From a checkpoint of a small transformer trained on Wikipedia: 9 layers.
Each number is 128 + 32 x the weight over its row's rms, rounded and kept within 0 to 255. Layers, rows and columns count from 0. Numbers have three digits each. The size before them is the row's rms in percent of the matrix's.

# layer 6 MLP gate, 256x96, rms 0.192, rows 75-123, columns 0-95
104:141163183130160137136158147083083125120113181106152156116124104148113139215125153159100143144152094132144131090130118145091114157101128189092158119144090141105103110163155151073149114176179196118106170133192157163096157106102092123090114148144082160156100105190117098188085175197153131121
105:075108114136113119161135203185197182129106052163124167111119100108117140154117107100132099077093112064116151174139071127088141108159117206199109134062128065166143108125154137138128128105122132135119128148152131130128067084147135142198108122118093122101161138164134084140116146092100141129
101:140183122093105111170197136124119159113178125112108133128124083124155113132113140161109117114061170128154167138083097166144038140153104145142105113100111167136126074135123126148116179140195150111108113095175224169103129148182097111146131107093060097115109217153136118138111112121149127105
097:151133107164138106068172094152142089127098163106178183129117161113158105126107154099136088077112098193167076136163182134097105171113099087110103122131077159115137112118136089190155084135075104060131151105150214143123145160147187173175158127086152150129136148096084126158127141145105138132
103:152157091098151110156157158125155161125086117151136106086188162127165111127152099149199141123135145192192149077154138174121088107170112189139120110126093131122108138154203106149101110111039080118120135085148180155121074112061096128146117110139066104144119138103180143182143151129131137119
097:090102104172125150148113202139129105098105121159129160129140118137133089077103143099112083155186161144062111065193144170096153124133173147105122167135066180167127151110092094110089220165161150085122152124072055103159128109138138138133090118151156156138105138119190108120126147158127144121
106:128158188162114152137098178164177180180107127084127141141113112063139116173156132166094159167124158122124118181138071068113113099104168136119138130077184131170128118092106090077153079131168100116074179130142093123135195122115177109153160150138155087100128118110126145048141113094141143158
107:115072173104142143099122096113148182103054125174073136077131118067120146082156130148111111142187099165106121125114120135129165130100176087156145134155095211134071126107152095143143158125137075179127123084117131115103147115126143168072075124207131097159092068132081123147108093102134114121
111:124114043152112141112121118134107115080084132156134157105152084100137204156143199114137099126098085145094126113064105115222112095148103139063065149115103084145175149149171148125179176088102068121083126144098141093120090087155118164127153118136125092097126133116106124143123147095173110120
113:136141139092123123125130135133158054146117122161118165112127155155138167156144083128149137073106074166137099087181100130141128153067160093175123076088200218089167152102142185059082154140134149119169097136143119160145120141120143175149097087133125115125198155121163088143082111094131151106
090:125124095160135100127127134119125118095203156147159129062095128122103092094165088138073191122122145082120124179081086131115226057082159183121077143097135123123161100124102155160149141158116195147137116107156111084140127117160123132098146161141116181164120117113112168115125122101039124118
106:174152077167140103143113136161160071112139105136064121095143054054159077162162157137104178118156097139120128080158085151183126196108127142190132097117109083108144124088177106102162134142145101130159099134146107135088161144181171107186132123076129135143195135122119156102126148116085139149
102:107088075144115149103122141174105091136076161173154113101077189102147165129101150146168189155097133128117163084194093189176191105130144144135131100087103132144156127143082133130185097140122167118081096141173205144140107075103180138136108114114177160156169142093102110101087148143122132131
098:126097172080124125149131126170154133147099170191169121124098127029134145152137110074097153099122080172163119113096078154128102112191140156158125133098138108136127178160123067128145054139160165150180140062092078132184127121170105116169125096152132128140151103120102102123160157130179137078
095:122138110097081155127120101101130075088154066157154096139172144145100161075172100104119165091083128166148081128124167097099146100143132099078122123105121164195065123063141138098122096135149132176125046116108087079141161160122121099114158141203127116101114155100122214116133139098151119108
102:173106149079132132181097238139133101095130126128214144194113122119085138136122070117140105171135172152089152102150121076111107078168149158117146128156153127144144119091167124165124131188167156114105151150079129105163130105116183186170170163140108137094182144093153102129145152158137130122
101:154109073148139139087179140153115171098161103126139148111140068087175147117120127133140202150105149168119104171139139081081082162152149123140102123043163130097148112135214130097072105146092129127160152124138119166083079125107161109135135107099078123102132127159114159130185092058078087116
095:122128184122100166128154124132142104167072127132086152120059143079123138177187175155107114147085084152118167132201102128098159122136106096108123106112128124145155190146115104083137092107130088177131137124100138081180107121173103125127121075083137218132198157147098130165140151184164151149
100:115143132135080141127121138141147086065110113117130109118098103110167129107124161155152152155062131101121084090146129125165172097112139151035109053194155129100109119128182098110137168137102168131177138085173069103118128095127041161182114141106152195143138128100140159171151158125087093131
085:161131139069074131122137100171150158100099212116101149097134128142078130099114124162151167103159167087143146123135159099142145130156162154177058076109111133144123069130144147073148128173171164122152136171114153141153133144179139103133150074107114142083160075097077185091126129155166132047
109:126124148154100121082130126137125160072098149152134122157153153105130104120125186086085162152146091133122098187152174126115158034093177198137171130095162136101144131161108080144086145161107199093159053158147143105122131118059101158134132105082139138087096151076152101114149081123091125131
100:156083126090119160138062095116145121167119159082151111080110161103110082148200063104125169175121138114069206161141124114126175070124111141176065092149110127126140165134160107140153112101186121099140118146176149107101123113109130118073222103100095126120098086110107140138135144131157103157
092:127119134113159174159125162134179138211130186132129149142149152122151197120096185124060118157115090130099181104107092095133157102152165121138115171116169131187093091091143167172097136086129158081120075112114125130177148173078112165125117149134128083055082150118112148093087137138126086096
096:094151152140048140075216094164091088125129152103122095137135134142131156132081114139096116113082127125151145091141102138103140106121122143104140142095077143114105064206076181174184089141133076099111112133147115102072122111101202100130102129107080089113106112149158175136081151104095087132
083:152129115117157110109171098125161110099186213131120088104139127115137133167107097124084198126094149124159080176187104142159084089136137149123105133066121170119163086100185134115141152113105167151127118092159101161179156099153132175138110140105176112122123106183197145207153159080155136124
098:155059138121110059153112061139151141091114141144110087044197132114111148084116127094211115139137150095178083102097135112149067127179137118131084127139107109131155124133152219147124165141145106178136150178162133131141152136151128162100079123148155132146137140106098149188160114088140155154
115:098163053099139145153102118185102125086108060147154120126125116059128103151171128128153171177098127199154176127131139147154123086149127133164127104094131116158153165096187052141134114160138064106085130116109176141109099179092164121225112090163126124118132146115134102092135121110089136136
118:096109130121102149166103126094098099121113136123130146200124089118126154182097110071153161156081095116116126082159064143124148104118120163160118172104108128122207063141132096137077168136091193165135099141122143156195079088107191104146138125100112087127211153148146160162172103142127144123
095:103141117146142091111200168100166079079128187196159102156133162105112144075128143159130150115137124102171049151136111203123138100133123123153094140156155045138176082104137130121151185124076172169130089157061103115139154125121175120100134142126146128119118177150065142108124096150145127142
096:145113099133173071157120140125113100130127161126089146160145115143166093101127148102206193213136140086097103139105056117140138142186157131218119149131120107118136177147178135134111075107183152127094144181078121096081104135125172109185129136144115171153121095109125147178119091109161128104
098:110121057112100149145111093103153065110092099130128115120141078149105150095184128130083122153104148119105163166130113131108120114069156138101139039183135094119114167099189166190166126100142174082111161102128150074122099125107133086092165118102090132053164118186159111142152162152155147161
113:116159107083127114093161140117054136124090106129122147177107077149118155155116154169133141123148154150084181151113138149113119137188141179140096227114113189136152146129137132155148183136119156139160172127055154112110175095069130187147169086075092167060121109157124150132128113100148111103
093:158071174094142104085135160156105116130115193175105118083137106110109118124137121117102129132165139140142156130122145157061128134205144100163125109098165146150135113133212148139055151066126117180136096154086134162146171166115130155129112114169072132105138143195149078135144075207151104106
090:213132114136044164138079156126136194062125081163117103170129113157133196152133111116123149106096162124127114127187083156113148078077132165146082144119147087168108106104144115106116109132178097129194120158131103124134122113103170147121194142151138129106190154157158060152134117142110113162
110:122151069141124151110116137143116138136090202151106109130127113170173089168166135138172135135209132136121077052078106146169078153085119078080121122166202118097158124126130113157157142132140107168109096186135155158185142163150139153176134144114095095101091059114172137163095157158123119130
099:127126155080172123191113197143178104168100223089149116161140139107143134141155145149119159199166131106128105141125150090065044103122151187160120136077123114164168106122079113189143162105183121120113142144158111114122116127086150162134146119128152112158172135130122096150152125068097165100
096:139112138139199035115112174132086114190079139143093142182117136113101187120145112109132117126140124111127092106130102128093095199141137131110099082177094120114093092151147147135117052089147130110108079095144170120078079128170153092165097201094119174143137109149119110177144117096088143108
105:128126179057155147153132108134140176122180120130148084064082090116098126111126149115101188132117139115137141168155087147148123097166157140169121152082128093098014120124118087120104137063105131111158125113167164155192128117081171157108156113160151122088052159156174138136153107103156140112
105:162108119128108061106097129139095175081087154152174052113100091103132097152072115131140112138133169110141175099116182106114176121139151106140129120161146181156115125051154134102129201156143098145129129116112159105148067143112117152121149142142175130116204209159144077125093148151114075159
100:062134187105138141125131112154129146127090159148122165170068097094154123113178147111110119119118146144172097149136136110091088091156095131068137191148087094106126083117139110142067135134162099109106091096162175139198116149086074115093227077089127108110137104157149124177080141135115162114
102:127132127078136103190084098100181120116080103101113105137137126101092084139136177185128071141131146120161149151095163140063112088102140096103071136097140159169106157110169180092157078111081101116142173104171112140110167200100173126151106158094085178097091104171121080130136115150090116116
094:204129100106133119128132114122156108101073120058162158122172181127140138179083103141083114113157099180142120068132109146085110159171117157087108086110151107203134150140140063158117171150127165157113111117080132137137080144167160131108054131117104108171136109100088139127094107209101158119
098:087166076154165102084139050079129115125141127060141148135116172081137144135170169109130116155125104127107138149095115116086112161105128165179177145096090166085130088140122065128126107143217177164106118149133128201153097143186126079135126078163141076114135142134099109160134170095152118131
100:179108098112069151132140122139072132118114157120162112090055113091091150147145120143096059128085111114122238106138133140103144111148128128157122098143099137141082175093143098062147169169129145111128166170184116101127134106122168157140122080111163127128112116119119086112047166152076075099
113:118103063119135117095153144130139069164101140148151125175188172174173159191255128152158103186142154094097100084081137122107098140152160135071136122135144114103119170109126126209144108105132165123162142132131109150121112148139163092143105152116099207136112112097099139142103142138130118159
094:121124187168125157138190075195141085105087172116196106123160155114138132126201131175137129133169096102106043106097139183132095112103167123137137115176125126135119160150102135152133114148096095160150066147092132085103081146153140102077088091138154169099136164112101070156143104166158129106
104:149152094144147121126183070116110110114204124144110094129077156141179163100098153105170118132153080174092082124066142116122102118137117088048113094098138154148109113143122130159067115164116169155114087151134104066184124120207143131113091165204134119110161120074167134137149137134099107103
100:121179159123129066120153050159124108187105065144100124134135108110115178085179156092114132114180152153123145155120172142226135124085106107106112148136119090084085126126110089106156087159101150119185088131123116172171098161102164167112108103162120111153141115149176168186142172083122128132
099:134086154096124104080206144116111138153121166102148149084139142128129134080109182133191180059098153055156100170160139077148067124154168114110148119144136115123065144186084118144074155122135089128144112155142106102145158146099076137121080151073157166143117117182110129099105176133097107144
# layer 6 MLP up, 256x96, rms 0.191, rows 75-122, columns 0-95
109:096159137108153182119105138075095127141122131142141117127187083152104136149136178169076144170140144099121185066104086116086186080141133108117120176148129148132088122131093157133104080121133112126155200109129192118108113107056113099137136138175100093167058130135054068114107146161146095114
093:136107129109190060093125100097108184132118125178147190093189110122128060184177111115111119135130120125130160175133104094124143174103129109124168126094100104120100102153135120160131173182148158115173112128115129152152129140047173081185142111138172102091177101147120144195138188152092139152
089:150158138151228172180147148117116090136093170102127067099109107079083104121112139097112212131174172161128104123128120105150114145198151164096158172128118098103113131141146112169126156097115139153103073144131071139128111119140152143172097200142110172126159092161089157128164155087150085156
096:181175147159114146135088171142185153055141144137161148105149199112121160157086143160117126113133167120127064142091128118145102195131129175153137154153117111176125132140070121082110167157167130187144175143127163115091136136137101080169155114053171157145113107143162088070104096166103165138
105:141117127085133154106113103074153171143144101166077120188057157168143199067099132156123077076119082144111109170099138174104176099181116100136119176131142125091145117119140173130112105154130086146121099109135133088074194120111091148180136114094139056143108152186106124116096131092135092139
094:122120106101136124083122110190186062148078132173132106068113109134184166131119065109128088153109092149092109109120129140075133130159166130139141109112167095149081131095064162116129200133120081119134112075188077119093121090149169129189122112137121143106146165078112125049131115089127140109
105:128045105137118148174145143162142117100084108181127182178133075205119093148151073130109104127127121186071154129107134160107149142085069130098114126137108132084139098120125191080105132134202118131092097079124127127131072149187146147142111107151124164153141124114152227148135126143132107133
107:126121072093163082128112112079119101093120105089157116083083098106139110068066122077139165070082197113129144132101176139115146125144132110135143184134116170145124119181151072154098145161065124150080156167126141133138115159144108123109103135158140188216142097060100128118145155103112097099
108:201132098134098175149136154130132106135103132084087109155150120092154131114106103078168049083136113148136096147150078114129156137092118145118162111062135122090167083109161086199189110110130113105207142172144133109148149133115073201085138180158130124137100167074120102181124112124145131127
104:103156130134155108153136109126133127128101117079135105170097145155115078139070096110119187101118114081098078138208111133095136101157180130136114149106134113178130125130099104131103165116108073075129106123124059211137206169107113156140056162187114109138119158133140120148110076152116136051
089:174144079095129156114121113135140130095137121127144116068101143146106120082150048121106172108102181147080132150096144157124207075111120186122140167070132143112104094092165148161111143136113127133132158091180134053082168124109099128175148158195125135128096079124069196136145103151166139125
091:168121105145117094129128157199115204127177057140177158125160119153091106123144167117133100141084099137118122195131067125104145087142140101044144163116175108150108136113082119100092165160133089070066108150115114128132106122083131119136139135094150112077073144121181115149066105127136086157
097:127186065054110171192077124181128117175132062108142133106113102105146135131082136116176154182133136140116204071090106160120168107144144137086123098127167128095090134067101138118158172096103125099116182181140127147140123101081160166160163130121126144085132151171123179109130149147163135108
105:145093139141150137040070132143153175083119136128197087075109067117142129124145132119119125132123102155138086098153125115071129172144158151165109160055145124070106157104116061134160155091136105123223117088131116115116128120096168139091100155168174084118166113171135161118185142109135141122
095:124132066142074136113151125031143107144105050121129165092102136169099080151107077154083071093166073122114137113133126156165130176095103139121064137119071177133138087148154127120115180136154163141122113124176147116144104119153166165121120081153101105173202112119130098126104124146129068147
095:127182132127169160133089143086066119143122148134169176114159138062145152220110122130132125101140206120089116143106081140141158128128128127127096142159080148136146132121137165120165089120077154152086122125168186167198150150055106068122133071109104133127143117153111091162073107107177152134
081:175078140130071153110174191141104118111080109120153160095134092113128113122159135170168144131207152105168108092113161184126138133118125153130142159141156148127094084131153116123099035098186142145093116078129105117132137131156161094074174038144072126108152145109116187156145094125126127085
096:097160152127130146138168092098110123100131166167117112155143174197152134152127093154126120031146135164149095168157124132123095157150132173068104108163101109104148109096096080137086140131141136091069148097113105072122116191168133072114142191096151103107141192116141048107135110075111123154
098:086137107099102104188073132100164127127150164117108114110096161102137121116174095076108123163118162110096050089136129076139177173116136101075195160118147068073115072153187123145118154169147163154138140099110150105137114121097165154062135093096179161098127144108163148154145189123091140127
107:108104035112094154177123175100129120125086124107103102161138123123119168129139121139185117131057147208110141132113135102117117139141141154154153088200091138161141114108132171189114085168093153097135175139095074132115167111160099123153186147141149124113154136224106160130187117169118125155
100:119157089161152149154178148139095120154097101167135109088122133206134163146145140138073143119076108138141053107153068170161068081130063111121101146123092131103135104137118091087161138068074095090105060144155127136073079130154134079132150141141128133136133132167139170159154135107142060163
097:171193167105144121129165105143114119199112139138101126140070095075117166121138125084134156149123081178147159085147107090126119154110117110133114144136094089174118134113135129193088116123062138157135158138086096102116103170188117119183116111150167161166186150132079044140086092106192143128
089:176099076108144138181153112167151116189095120144203106167124179102173180148131156138182133161144122104106108126186162107082098096167190140128097171171131150156157140141131116126120155075122126133125159163163129118193165191145066111156099154104122113121159156128126105119121141193194131102
094:156141140153109124161131068115133081138139150167114082116127099111120169148104115122144155129056126158161146079139114125144073133170133066171131119140060147110083155106146150127094157145092100174175128109054134101109138107103130168079162140222141121117158120167154094103042081108125137081
098:110150151088151109134240136095149140121115103141108154132059133138086186086080090095152152073099074135149156155112141149115148126127199076188080145099125167121140115113177158126146092150108127087104115082141142084139145206120134164131134142125166091163064146140140145123133126119163157094
098:202145160112160135169113087108112070051171142086100113111182133109126123176095157112169129112114162110064111115099149094078160132091118113151132147116154117100201116141114145130135143078131177122126183140134144146120110153113145113198163132143076159104040175169120108169128154105123077136
118:139099160127088113107135092131133163131120152199134111087049135146134110142116145126172130158153111157113079174127160088134074115163146120150136092098196134134143118127133197154052202124090143162143073127143118122091140104112104120159132111099107106157197106177113138122153088052117200113
106:148130145112151151082132111097105116122122148077092128098091177152098116099148188108103152088172189032165125122111072136132129099150154082099158172192146132176120146101101125152103158067136118126162160169138124154110121151070060164114091123133118136154111117122050133109093093178082121118
100:113118125147111102049141141089149088079133093148126118172111136086101134154040092076134176187147118120111069136137093206196085177114150117072128202171155100101086078163131145122092160080131154168148145129089144121118131068163120130119131143144121146129140118125129150115098116136113128085
100:133127206099195112171110117104163169131147148120153154093116107164120098178112021106114128160114200096178129151148129134104104031134152114076137142173181132209099099150125131062146119154123134091129093131097119124121137125121126180105123088150155091137163129135131096142129149112135145104
095:072138126136117134082139107205106110144143095128108176130063151120127192133086155129119062044173115086131065189089140177130090143085126141105107086125134106151152128173150123127110088148147130092140106160089098135144141200168174120119110199141145162130134140106055130108113127101130120132
113:113090096149152137132098117135147154132142093131117179075190143078163086119086091165149101132131140113142119165104053060129118118121111126151092126128145123153117127135164130124129104136125103100170049130108160135072095139170147093078167166153151192196142134037160168129154108143090184099
099:136128137161061107172222141093147075156149069123155201072063134130085119103147105081110158111096148164117146102093083072113122152108145082136157096131112097165111094177140128123122140106135145175152107141152089102218157139083140123115153151135114130147107155143138155191139116085116118133
096:111156073185048130101160135092157129093168140115170118169130158114128095148075125134163097106156104163087090118142105105141077150044152116109170110123092146153077163157126131160142082138132144142141133133195170108141107185133145117090101121105120160212172062164133132185132127140154113145
103:186116089126134084137097080176181106094153100126166131134138149130126099150162166118150083099139153081076191141091112125152119061112128133190121104142187151108104103111118115172131060106063158141127194118085119090120149107134146159160176105111132120109053160170090088115108100119139128180
100:118118158127067145070135088125116063121074140102123159167129171138150197165089175095130135155115183134138172081107172149169107167077181105133160091180126095114122098144126163184093127143143153147111184173093156132070068090094143096147157157124122162151127139148165128138082164129136165136
100:078176153111170157162139083137148101130099130134134128116178071116122203142134144143162139098135136161163125158126146158182155192186082173081104161099149192124109099115143117164162125116063071148111117104146129196181111101134057120108063144134178169145136139107113169156142142110126139121
095:087172109137158136120124121157137128175046106137152106148158152057157092155096194102119123131135104139184096141102103121118117131150082039156158097122128154183053124099119131098072132128090158149126131154099119125162098020174124116111125134117136067084140105108126114137155126130095120167
099:149134129106124105155118099201150147139138165137088085165145210136172171101120165159171131143103137138096118155142092076096077127064117082099103116092103151118120142121134198104124162113132132180154119086114096118101087169158116094155096145134115073146132112120165223088156158151154076088
087:094143089142128154152184121086096101126138153074128153134165096182138120177098095123176128134195112121108137146197097101120153129182152120180140202168177193135167099139195159149145127123066132103135170124173089119111124169121086140116092173096126181116124095127126176122139113167158111162
100:141171107110117114109107104104140112096135131113067120163164138151196159178102133153100102168113104147107194105111072089088096087125136160107132098113115145160090153103138064136128160077080095131158143188192113105082124160183192096076101143120122073136129141201151105131091132157123144091
097:094074146124096091117158080134133143164175086188091148096085086124176136185158182136131134118083121114152109140140095159122113159140118119140123150165075151081095108241125119099194085135123116137157107112137135114123137179093083137142142136159110134127210104134179078130144082084129118133
105:125181111135104160111063113124119121134158128150043109123149171131121166124112114084160066173076111070117131112143131112155167090101068148112147160151162155155158134178185077063149130117193109075141155149127174115097097126091140173145143159072121102155137149116092210140124132131125104108
098:128150127070199118123141143118118021167115120125135105111215136128077144121124126143164140131114148110097138111087150186138159058107161110172096135149131116181149173100137087096179097137098116077127171136170099116169175113164170100117152093110138134102153121100083073112097131125118151074
111:173153130140070123120091217112131155080151132126145128072135132137097069128172148136121126170090165134152122126093143140123155157136106161091135133134132124094124103138122177123167155198133131150105167081123106127157202181126183132123215113112090118116163158187154097104084164132207158128
099:117161205118133094134150162129150108141108056112136075076108102081109119113139129128180123101110082161175111120060122201199116124137136125192125152097086098119101116122119067137166098137109070127107118051119086124101117148162084171085172072113112104098112142127117103173128128146114138119
104:155106136057092131138173135132103131096168167121199125099148102124142126129083114135120179133115142104140093120103133184120101150138078135078132141141068232155149137244204128147124163164126158147135079114119102114145102149141127142141106155164116179142149157146089119101109143140106091085
109:174122124144144151145059143121163144110131097155088080139133123181112130078126123106173064147098105186130107091125069115099124127104070100148129203171149181087149164129158089107139145134166142138174090111129087095125065168120102112182114125134137146172136098129087140126200133149164104200
# layer 6 MLP down (transposed), 256x96, rms 0.182, rows 75-122, columns 0-95
104:169189153113114146125118122129186091139094103107161154119123154152145098075101108124124171118117142065126076136070135157178162103129108109187091153111189133179157096112126139170172139146113171109141136189084093104193089195112132154101149143151167081117144127075171153112111114070141111085
098:190145114215089163176096138129134147105121142092099147137136161142189120119091167090100093150169087157129092139145166160091150144125075104155182151077102107108132148146147169099159142144147134120089040106113150087102158089116056141140179092102116161123121109085104149111111101192132111096
102:153131157124146105131126120160126125052153205112147176105171171128139116163160133174150103162083131147147117088143104127096161136054064026165159144084131144160192105156129103146118166177109115090150119141120194112153135156085097095162140121122123127107091141136056090104125108110141106120
090:116051132137125195185098109171126113113145148108137087133105146129130112195104098146107102183133120144126160135067106136042139073136125141161157188059118156062169116153133085131123149125141146155115130092146104096105157056167089140104154102151127103151074119119088133146159102091178115155
104:091147092149133105107127134185052053154158156136137160175080120096143151105140149117108182119080180178141109137182128109152151097074168173140092125083143127170142116079100179167126103136127165125117083100138084121114177098098114207090146128121157083144157133103149153107093128078128121085
096:115141105132201121145078041108143161122127126080161139170105105137138083146110166168233128111084168139139141168082121124160129148152115124135190115116140086124163168093136070114122075136158113159105125134156100184123121138090134101117125188127125138149183125153089094152160190115147158080
102:105221137128098151128108179099132184164102144081149089112094167100174148141128142175141135120088156060199078167145076108109080094168145152080123149139117125138174175159133095131136078129117186171103104180133173124088176151106157118110149112120126113110114096166134070134133139171122144136
113:123050201126134133039125088123148146138072176176154083092127119168159159122157178098160153080147122135133173150102154148133135125171177144142171086124138115107159076054135172098139120102105073159168139069087162159119107168164154119112109167121106129119137132106112137119096147159122113085
116:149064099068118139204150158141116085145148106097135074132102116137152086088156127062122122109079142095177133090130182178185162129119131153112116070156149143160199115157127144129156141100188102183108136104179123145072168065142097117131127161105115131089132136117139147117160110097155159078
105:073169149103151141133101135151054140110120124161164087106128130119131074139105165063064122162142167087129123171104137082128148102177116105134114173165147111153144099132147139230187099117118131125109102138119161099133087079135106080090170171138142097089101101090116176113207109121134124086
104:164104180127143145113134122130146161130097098179087084149171154131150162145080154135129084140130107100203126107115168123148048193154050077112148096130139088115139166121098124062169109044140131122136157099123111191153142110106146122154120080117162120117149174154105091176168105121169138108
099:174169090099114130108094115155145082151120150119053164186164128092145154048169141143183131119070145141093100123147116168185161102106137095138084098124136119125103166124186154162164163127145153087182097139120111100098123177115128198131149101105139105139141131142215120140095178099098123164
097:115160124137111134176123090110182169139130146094103152152109142134156144133136149118109077131142119201129084164122046081127103076194066111148111098122087108156145164102180134132043119116079119147143163083118084144151179153115110131126112153099110109120086142169213131107140128089154127064
085:081128125120129093166124060098071099081125112059077229099124149150096115149084144100134175152106148132101143106151136156135149138115135102142118128152110128151138101158162194168098108152144105136092109138161110158121117165121086098130155175149116133109119150082129153125039094047118099065
096:078147196127124093135127136177122150108141089132129092117059143130112180097136137075140146146137200109127153175143148086072122098160154150112149116097137157122084159178117130096085112122111136118081119179083082163058146104120098128123086115153151171089104198146150190154133121175172174156
098:129126175122083076146130128148135107131111123136152128080117151106108071054114101069127117121186145169124195122160133169127163075103158124179102140144142081155126067128205139140097174132084077180123169123104099097126116138116200108113125216141148124141163161102119150103163114144154136162
097:170141159151108166172146130117171149166132160152080162148123111155146090123101182122089117149115091041160106143136134091139158137144147117181162097157077140108098177090046084165154140079139179136052156110124106111164161135095120106129092191097129157139169094141111135170093163136114173106
091:075089115149130084104153071116140112131152119144139084148103153144129103126170107112138143108142135192090209178120145153086137131077114136112090093139124086163183129113057136123083141084139137184169135107126037152137084090137074121097162108154105109151165134182078127127171099174155101120
105:094072202127111143088101091153128108131172091123105084092172111092139167102102107108135108179115138103121119159107140090054078100167120185128091127185141112115172151130111093091114135056127123117102161136069145154181127106186126116115139158110155127168164136135153127127165075132166105045
092:117105180127147127128149090127194148092167115128125139110106132135137059123101169154101139146185122025170141113133159165149145179098071109115134155093131154101137145115081102037136131074179094096099082157159145117161117145100136067112129150137130183085112109146125093115095148133189118158
108:100106127104141152115062158071088161099125167058165068119121097115125080123098153162110095149155117135084081159124103102165199097117199136150161155122130108123130136161119135105133099182153153164103132104163091122156150128102085153112115107097138147116176124061131069135123172087047091155
102:092128174119064114136124122137070160151190126107087103113201099101154098186139105102137137166104173143141120123083150161108123111160146132101034070127112126145088076171143133088114107089143120151090159142135175121081172123140144111118092170142107089145187068095169153111160071110134136130
102:132075094124120152105145122104109185096164147202139123126129143159118111098092150104086146112115108138117137093099139175128153085093071118132124151122133114089197136095150204144201122092139126146065120101123107142143074062152163089146139070104157107146114136085104167199169082159118113082
100:123108165165127153160143119145126131130101193085117139206121127124165072082158118119105161183193102111101111153126153151107161135099177154123172182135171082147163143121133109116127115148118161092132169085160119171095141126133127168145099163104105121098095147071058195136173181111143051109
095:157121123099092162091127093105113187140074124175103115147108134134159076044099154078131068157119152079096125157111133145110148193159097173094141127083073117105137149129125119108159108164115074124066130105060127125095109140109107096113186140143142127122153168094119160177185149099102181089
105:127144049133116135085115209154139145202184099152110103123166095133158102135135115135146152128097155092196138106093153075114087114162109107075081110146152124086137119072094125156133152153136071174151155069127101146117155121147137162093065146105157124140108088110125156149092122112146212163
111:127151178154077115076093094147118081133133132139114086145154118137148130107104112131125144153129092085078123143146137063080113100083049173156124136134144148187053111173124182152109165116133163127143067078141153130163129176092133151068070134098105118128148117121032151095098147145144127126
104:139107104106094162106121120110130136112122143154149149136115099118092119133083163132179126096151106142119130056111151068127133090141136163171110127096046124127197112149157097074145103099089138163094139191124091144128162150188075067142144186111108131109157135109209131169072101148155157192
094:193160134112138172190100147126126187191110126153097120116100043147136144148150135127102097126079115142121115113129183069184153190192125096126168110103067197088151142077107123138129114128130118091121136094091146128099114178080162095123100119132178130148149106146137132170172154135074152124
103:095083155146085122114089131152076100161143139105133140134120173112186210160122167135147086120074095203163171144131161140134134160112128146151126130146098116090089187118082170099068139095169171114072194195127106148154089121140139136066157179147129145107115131107153111084103138143097132112
103:130112118116149131143158079155135156164123169106123124141130087073044083152154068125092139134126148131134112141165094193158140152116176125117136121142136157168141126138212165117132100150134056089146121124073183077145048189119087108105162140083108108106152133064156095109151120115112133082
108:075196174101155101099155128140099159159152137155121121121071153120181171122147142102124151078177160121166149127151132119081093082131128155195141087097189087140074129093134076170105145149095159092123138123157142153111116155153154134072071141123075123097125149149130159074112110137109175046
105:188187133118150170107029098084131166068115125109164099106127112103163153174102173168136105174106104098155166102133123129151114144164154154138089101142111176137163133100144094132120117176152120095145084124090187080127126149055117097131170149110172123116184103153112133103111087140106148056
085:147133165116166132102125119155178106109083068134150147096082118123126120170127147025120187152120148178123183168124180163099173096158117198130102114165161095129061123094068110121109166155113156118124116127083068178131136076155109133174155124118123121087114154141157092131126132105142185131
096:139198102142160160113104114129116128115057091087099172097134154161196149062141152124138129140123114137144066122163097147120143117135113117164156137092088096162119123144139112188168156201106126201144135100092122139103152101093180105071148098159154142109129134194071099083174094118128130078
099:091135118084144165176113222147147200164132142099107123120109067131107071113154141128122163124123138138077092119116076128127134110127141144181153134166086113153167113080086118127115181078111125119128107110180077087163164134086127183127116050178134113093171147128094070141136158122084145151
099:107043149131084167163119109136165108109126190118168160143144137127126123140161111128095082112101154117140091132125118146095137087156105088118131116099094131137102078141147166101110133194106154139091150158144165083102142193110114131167130049158080108063124160073126119121029103172166166127
092:167110134134116113115153169116141116111201092098091133073078085156145104088097050105137150169120147127078154094139103098080111095095168200085104163142151037080170143167149115165157128111145164218124119137146129168160110107158142146096152150135106124140102137160144130152114141114183123131
106:112153183209102106105091093085123165133129111112114132119123117158087119153147162099159119142152136166111176181128187176178135089141125128073170137157144142167072073130122202116109152146180135130090132134109116163061168098157123117122107122066138134083071118148186068101112143173132137139
098:078143112083178117084124112171125118113129192081090175157082144074137073093161120133124102161107160122110054142090095143108091144139162153139157149115088126153093100114124063131068124162128150143161116147139125134184097144191077116116131120098100098144142127149197116078066149162175120163
095:145169123187091139105142125103094132148142156117123126120132130119120138133165072076131159073179111108184125124177142109160112116129111090151176083135148134067149063151162136079152133171178094137095110091031148112157123122103101137087122042124197131142118151091068108128100120171093128134
087:111179104150159168145127171092148109081086135071176121105130123085122170123154092221146100097183110161110118129157107175120131142136139127137164128120118143231161166121143103121076188138136203183095124139156114154144125142123126183132141120104094104113092149152077196134128150112101105142
109:091102101062173175155174078146091120133039112084136117138141120078145135087143088110163124102185096113153128136150138106158143104155046155120086121180112101080167166182130094130137125106099115106102140140149106127174138152125143139118184177065073111098115093108120155142164066113109135135
099:132165111145106140167118165110102142178155129102087137173153111126161041118140167106107117120155096093158089158141116142174161110144166106143137147129180182111086117183147148157162090122203082132156133109050202122147094099099113097120130115119157107141099114116141126060166144113171146048
118:123125126120201116149103189103164148109157090079119144125119161102089121079160180120129116115103078124159108141133162166179077111106168151180130168123161141118140113135179105099133196099121107142099130160149164091157157131103103152060170135174082081159081114106086106094046085127142139096
099:149200122117126171153122143092139142212126118143091166094155146118115064103124170099090145211139119123095123165124106119139066121157107146120102170115202162047073140163158193082144182096136103111114117126146172134120106103130147090083137157193138147137119088095145115117154138130127125157
103:155128142156135111190139097083119111139192144146103107154129133166128156120150113156138120159185084109112211129117168132148110099117103132137178133115150134112157114102096119120115109135108111107166150062075142179102182131140199085120183149161186143167167121162162076195127102147108186193
123:160144082109122172062148149119157116057134171143141071113176126166126145095128182155146158157106119149062113122162079170052078141123154100112069176137128163098141122093158101101142126096115145113182108117153118108123163127176152093144120111097098114155143094116166111113177168147110073200